{"norm": "layernorm", "optimizer": "soap_variant", "learning_rate": 0.00331, "max_seq_len": 512}
Each number is 50 + 12 x the weight over its row's rms, rounded and kept within 0 to 99. Layers, rows and columns count from 0. The size before them is the row's rms in percent of the matrix's.

# layer 9 MLP up, 768x192, rms 0.119, rows 529-545, columns 0-95
102:51 57 53 65 48 44 57 51 53 61 36 41 49 73 45 30 47 20 70 60 57 61 75 67 54 52 45 70 61 63 44 54 61 54 54 34 48 47 56 36 49 52 39 60 66 37 42 44 38 76 80 59 58 51 47 64 54 42 26 73 46 51 63 60 37 67 35 45 51 51 41 37 50 57 40 34 35 51 48 54 29 64 54 48 48 62 43 35 34 58 51 42 57 55 53 31
094:51 67 58 43 57 53 55 34 46 36 55 50 33 43 62 60 37 52 49 61 63 50 32 45 57 58 29 57 44 46 40 25 65 42 31 41 53 52 63 65 25 46 55 40 60 48 57 46 29 51 54 66 29 46 57 72 40 60 43 72 33 25 25 57 55 41 62 35 43 59 67 47 29 62 50 58 55 46 45 69 66 37 68 44 60 56 38 54 33 71 50 38 45 48 29 41
104:55 50 58 54 59 35 62 56 60 52 64 65 35 27 43 45 58 49 43 74 64 54 45 50 55 67 55 57 47 61 46 55 41 65 46 47 52 50 61 42 46 42 49 41 67 63 68 49 60 35 46 54 52 22 54 57 58 45 68 73 39 30 40 42 68 55 27 53 37 54 54 71 55 52 47 44 39 34 55 49 82 39 44 62 66 55 54 47 51 52 49 50 55 51 60 41
106:69 74 54 29 73 38 59 60 39 47 55 43 58 45 23 23 31 39 50 38 64 49 58 65 64 44 54 62 56 52 62 49 56 52 30 57 39 56 51 66 20 53 37 22 49 50 80 39 44 52 62 54 18 49 40 58 61 61 54 63 46 40 21 41 40 63 38 55 48 69 49 41 35 44 64 22 46 51 52 49 66 46 52 58 51 50 58 47 53 67 65 33 42 56 34 60
102:45 40 39 42 38 52 48 54 52 47 43 42 48 59 46 47 40 60 68 77 56 36 35 22 41 41 56 51 58 53 48 32 51 45 69 43 60 61 66 54 42 47 54 64 26 45 43 65 60 62 51 63 61 61 71 48 31 59 67 45 62 51 24 43 48 53 63 77 31 56 42 66 62 48 48 32 51 64 42 71 54 78 54 56 61 64 75 40 64 65 41 44 29 59 48 39
096:48 48 56 58 74 50 68 42 58 47 51 48 55 28 48 69 43 40 42 54 58 63 64 57 49 31 60 45 48 50 51 61 77 59 39 63 68 50 57 40 29 58 63 50 45 40 33 55 46 47 44 59 52 55 31 46 65 32 42 35 56 37 30 54 74 68 35 72 56 69 52 48 60 29 44 41 34 62 32 44 47 59 48 53 68 44 37 21 66 55 65 51 59 53 49 59
100:42 68 65 66 52 55 40 49 38 56 60 46 43 47 49 56 64 56 51 52 54 71 36 61 38 42 53 50 61 52 39 55 44 43 53 44 57 40 63 50 64 36 82 65 45 51 57 45 59 60 67 52 45 60 46 37 51 57 58 43 65 52 66 58 58 72 66 61 48 39 41 32 57 70 34 37 48 50 57 57 43 68 52 71 61 52 71 44 67 58 44 46 57 57 41 37
105:41 44 78 41 51 41 58 74 64 52 46 60 42 22 45 70 46 57 43 06 55 45 46 42 46 47 40 29 53 30 61 53 31 46 08 45 45 53 51 58 74 39 54 47 50 56 53 40 57 27 36 55 39 59 42 48 59 57 62 54 61 07 65 54 45 60 53 51 66 33 64 53 52 58 64 53 75 41 61 56 52 50 36 59 39 63 65 70 58 49 68 33 55 81 51 49
103:60 55 47 66 32 35 49 45 43 37 20 57 60 50 46 37 53 66 42 26 42 42 41 60 53 40 46 75 55 64 64 49 59 55 58 57 47 54 42 66 49 53 73 66 24 34 54 69 23 45 46 43 41 11 48 50 40 43 49 51 31 33 52 47 57 48 65 54 42 48 43 44 58 48 61 42 64 47 47 53 45 50 47 33 57 63 83 61 62 54 65 40 52 35 57 63
102:30 51 36 47 48 67 52 49 50 44 61 35 52 26 52 46 57 72 32 60 67 37 75 68 71 60 62 57 68 34 49 64 50 59 50 45 46 60 44 48 39 62 29 34 63 45 57 46 57 37 38 29 62 47 53 50 62 40 46 46 61 36 69 55 70 59 54 66 53 67 48 41 24 53 57 43 41 25 43 49 42 55 51 30 46 63 62 38 53 56 26 53 61 37 58 48
101:43 51 43 44 54 53 51 47 58 62 42 39 37 74 43 39 38 54 50 49 66 32 52 41 58 41 62 42 55 49 42 43 61 57 57 24 43 29 37 63 49 68 74 43 50 39 53 29 56 58 39 54 30 52 65 45 38 37 45 47 40 54 53 46 53 61 49 50 36 45 26 54 49 55 58 37 56 52 47 34 50 57 67 43 93 42 56 56 30 70 61 40 51 29 58 47
090:54 63 18 36 51 40 31 48 44 42 51 67 63 60 69 56 54 72 58 59 63 54 42 35 32 55 60 58 64 60 65 52 45 50 39 57 52 68 41 70 46 55 61 46 73 61 65 47 41 44 40 62 45 29 31 40 39 58 49 37 49 32 35 54 60 44 63 59 51 43 54 56 45 51 59 58 42 45 64 57 43 59 54 51 43 30 73 65 51 36 39 45 30 43 33 45
102:21 41 59 57 66 41 43 57 65 48 49 61 33 38 53 63 58 42 40 57 71 51 26 57 16 45 61 35 48 49 51 51 32 60 54 46 74 47 62 56 42 71 63 51 51 35 45 45 53 34 52 47 32 49 42 34 34 59 35 49 51 62 36 33 54 57 52 79 44 43 37 71 37 45 39 42 36 55 49 55 21 59 30 36 52 60 49 63 64 52 48 63 38 51 36 63
098:53 31 53 51 46 37 45 33 45 56 47 56 58 46 46 55 59 62 57 64 50 49 37 45 53 45 29 38 53 43 34 51 38 50 58 36 37 45 42 39 57 54 46 37 32 42 56 29 35 57 54 38 51 40 64 58 39 50 28 63 46 39 60 48 58 51 33 82 63 51 67 49 38 47 52 45 51 66 54 50 25 47 48 60 39 70 50 74 36 33 21 47 57 30 38 60
100:43 60 28 45 64 50 37 52 53 48 64 92 63 35 51 21 63 45 55 56 48 42 64 71 65 41 35 60 42 68 40 64 41 43 47 53 51 35 65 66 41 88 33 59 68 39 62 51 41 31 41 41 30 61 58 47 60 57 49 65 31 61 57 33 55 51 59 67 46 65 59 48 43 49 44 61 48 58 48 64 46 64 53 56 61 40 56 60 25 35 76 62 71 42 41 43
089:68 54 66 26 44 67 54 58 31 40 67 43 52 58 63 41 72 65 49 44 30 57 52 51 53 53 41 55 50 68 54 58 24 65 54 45 49 58 43 58 51 38 41 40 62 42 52 41 74 32 67 38 55 35 54 48 34 57 64 68 52 40 45 41 47 63 74 54 36 47 63 81 37 45 32 43 70 58 50 48 62 66 33 46 40 50 62 54 28 29 71 47 57 79 69 44
092:62 32 55 69 31 65 49 67 74 58 56 64 61 57 31 56 36 25 69 30 55 48 65 55 53 40 74 39 54 64 67 54 35 57 68 40 43 41 50 55 67 50 57 32 78 33 50 59 41 48 35 54 58 48 38 55 59 55 51 60 49 51 50 60 39 47 47 27 33 27 58 40 71 57 61 50 32 47 51 62 45 44 55 46 52 56 59 42 42 43 59 78 42 53 29 37
# layer 9 MLP down (transposed), 768x192, rms 0.124, rows 529-545, columns 0-95
102:68 43 55 69 40 51 60 53 48 58 42 55 41 49 40 54 66 50 49 43 38 36 68 51 61 57 45 43 57 64 59 52 14 44 58 54 46 37 44 56 42 45 52 28 51 31 38 56 47 50 49 57 37 72 55 46 51 42 69 49 67 56 55 29 35 57 36 55 29 58 43 70 40 44 35 25 42 62 48 43 48 69 33 49 26 49 61 38 67 44 40 48 47 63 53 63
101:35 36 47 70 66 67 54 59 62 39 52 32 34 60 55 47 48 65 37 69 37 49 79 34 35 45 45 67 35 44 48 65 55 23 49 53 49 58 63 57 40 41 50 51 50 54 68 54 53 58 50 50 61 46 43 37 56 44 56 50 44 54 27 56 61 57 46 55 26 44 63 77 45 34 38 39 53 50 52 58 54 56 52 59 28 36 49 67 56 42 39 47 32 58 44 51
100:76 39 44 70 67 50 58 54 63 59 23 39 38 33 66 43 22 28 52 53 44 56 60 50 77 16 34 55 63 38 58 54 47 57 46 30 42 39 51 46 41 57 39 60 47 39 44 57 56 64 33 46 50 47 70 40 63 38 49 46 58 45 52 68 40 45 40 49 43 33 54 60 36 55 59 59 61 48 66 53 56 41 57 19 47 38 57 23 57 50 50 42 47 41 34 62
100:45 65 36 52 38 35 45 37 52 43 56 48 50 43 52 31 28 57 40 64 53 63 87 59 46 50 61 46 66 52 68 57 48 25 46 41 32 35 44 35 39 64 67 50 55 44 46 48 38 55 46 59 62 47 67 48 30 39 56 61 31 38 53 63 59 42 47 69 41 33 72 40 31 56 25 53 73 38 43 54 45 38 74 66 63 62 48 53 46 64 48 34 34 38 49 63
093:47 52 63 54 65 54 50 54 71 48 51 61 45 26 41 59 38 46 61 26 53 55 44 70 39 35 30 54 57 43 53 43 63 42 42 44 71 34 54 77 41 54 19 40 39 60 62 47 49 65 39 23 52 48 48 66 19 61 46 61 36 67 77 28 57 37 62 34 49 46 44 42 38 53 28 56 64 31 54 48 40 64 50 25 41 63 70 48 36 57 39 44 58 64 51 43
097:62 73 52 46 41 35 44 65 49 61 75 58 58 57 58 66 52 42 49 68 55 47 46 54 48 30 55 43 36 60 58 48 73 25 58 69 46 47 55 55 41 44 32 46 58 43 73 58 48 45 65 51 37 33 53 41 54 45 52 43 23 41 53 38 41 32 50 50 44 35 48 51 63 54 51 26 53 47 38 38 38 41 47 42 31 45 54 46 09 41 40 55 52 64 51 34
087:62 61 38 51 51 30 51 43 62 63 37 63 66 37 61 55 38 38 76 75 78 57 67 42 52 55 35 67 50 57 50 55 59 61 47 55 51 39 43 59 24 53 48 67 53 41 36 45 32 33 42 44 58 27 63 46 31 68 55 59 68 68 70 42 46 45 53 64 56 23 41 25 44 61 66 45 35 54 55 45 57 67 42 76 33 54 34 44 61 43 37 45 46 57 56 62
115:42 58 55 42 48 52 52 54 33 46 79 65 36 40 76 56 23 43 60 55 34 38 42 47 56 64 46 49 51 49 21 40 54 60 28 65 47 63 54 51 42 50 62 34 47 47 41 61 40 21 44 52 41 42 36 38 46 73 45 54 47 53 49 40 30 64 39 69 61 42 65 70 55 71 34 24 29 53 69 53 43 62 48 59 35 44 66 54 56 61 28 58 51 57 45 64
102:39 65 25 74 57 72 55 60 58 48 34 65 44 37 48 54 52 47 74 54 44 40 41 51 73 37 70 40 48 43 24 41 68 59 45 48 56 41 42 57 57 58 49 46 40 26 46 45 58 34 51 68 47 39 38 58 47 35 53 65 65 41 47 35 50 71 49 53 47 59 66 82 41 42 30 47 49 43 30 51 37 53 36 61 58 39 45 64 64 51 64 41 47 45 64 56
103:61 59 57 55 54 67 61 61 61 60 71 22 57 35 56 44 52 63 37 35 43 62 41 50 47 49 48 71 42 47 45 67 50 53 70 60 63 46 41 58 41 50 48 33 66 59 41 38 57 62 55 44 52 39 59 43 52 51 46 46 51 65 47 23 56 73 42 52 15 48 50 47 55 28 36 59 39 72 48 52 55 60 61 70 48 22 52 39 51 43 39 51 48 33 68 79
096:32 61 68 78 54 38 58 75 44 34 50 54 44 65 54 54 38 42 34 43 44 59 43 59 32 47 54 44 42 60 52 50 42 32 53 63 60 66 57 48 51 48 50 42 32 50 68 47 40 49 43 55 67 67 52 43 47 29 73 63 65 51 49 35 58 33 39 48 56 39 44 48 63 45 64 29 34 41 70 72 61 63 40 84 66 51 46 50 58 50 49 40 69 34 46 56
089:55 25 65 72 58 59 55 55 54 44 64 54 57 52 46 64 43 52 48 44 41 54 44 45 58 32 33 47 50 48 49 64 47 64 56 18 37 42 30 62 65 49 40 54 36 24 58 58 34 42 58 50 46 38 51 57 27 55 40 42 54 67 49 44 31 75 41 60 63 38 64 58 42 57 59 57 39 35 19 51 56 52 43 46 29 48 45 66 53 43 53 49 62 45 17 49
103:53 55 27 68 35 49 68 52 57 65 59 53 37 44 54 42 49 50 48 41 47 71 55 42 48 35 39 40 35 57 86 62 34 60 45 46 47 50 42 42 59 39 63 38 53 62 45 17 53 40 40 38 49 60 49 77 49 35 50 36 58 36 38 67 34 48 50 54 43 50 51 45 55 70 30 49 43 32 25 85 48 46 58 56 67 53 48 44 57 57 37 52 41 54 50 45
099:45 51 61 41 51 58 47 49 50 78 57 33 53 78 63 47 47 45 62 74 42 36 44 58 70 44 46 42 56 56 57 75 50 56 41 50 62 40 60 35 47 52 49 54 45 37 57 57 64 40 51 46 58 51 37 61 55 43 77 64 53 50 48 62 56 48 63 35 40 56 42 40 23 47 44 53 74 56 54 53 57 75 36 41 42 42 37 33 37 50 46 45 47 20 75 54
098:53 61 60 56 63 85 61 63 55 53 52 46 46 44 51 61 58 33 51 59 64 62 41 75 44 59 41 38 48 32 59 46 59 63 54 62 22 82 41 52 59 45 38 44 49 43 70 49 27 80 50 55 56 58 35 59 54 60 42 73 54 40 44 29 55 39 45 42 57 46 51 42 52 31 55 43 34 33 61 48 53 50 74 57 34 63 62 32 76 50 46 53 44 28 52 84
096:32 38 32 45 34 47 52 58 58 43 47 56 47 53 54 29 44 42 44 62 46 49 51 58 21 45 41 53 48 45 42 50 49 25 57 59 49 69 47 52 67 65 39 27 55 41 60 62 42 45 39 45 53 51 64 54 44 54 37 63 45 57 43 28 65 45 61 38 50 50 66 89 50 53 49 80 35 72 27 55 59 25 51 34 42 44 48 34 47 55 37 63 66 31 46 61
094:45 57 63 36 54 50 45 53 31 53 34 36 55 44 43 29 63 56 37 62 46 50 58 34 46 53 53 64 55 43 35 44 43 48 31 26 57 68 59 30 47 58 83 53 33 39 52 47 58 65 70 53 75 58 47 55 59 33 57 55 49 57 57 24 44 47 46 51 55 72 69 56 56 24 43 43 44 36 44 17 33 37 52 53 61 22 27 65 60 35 50 52 57 66 46 60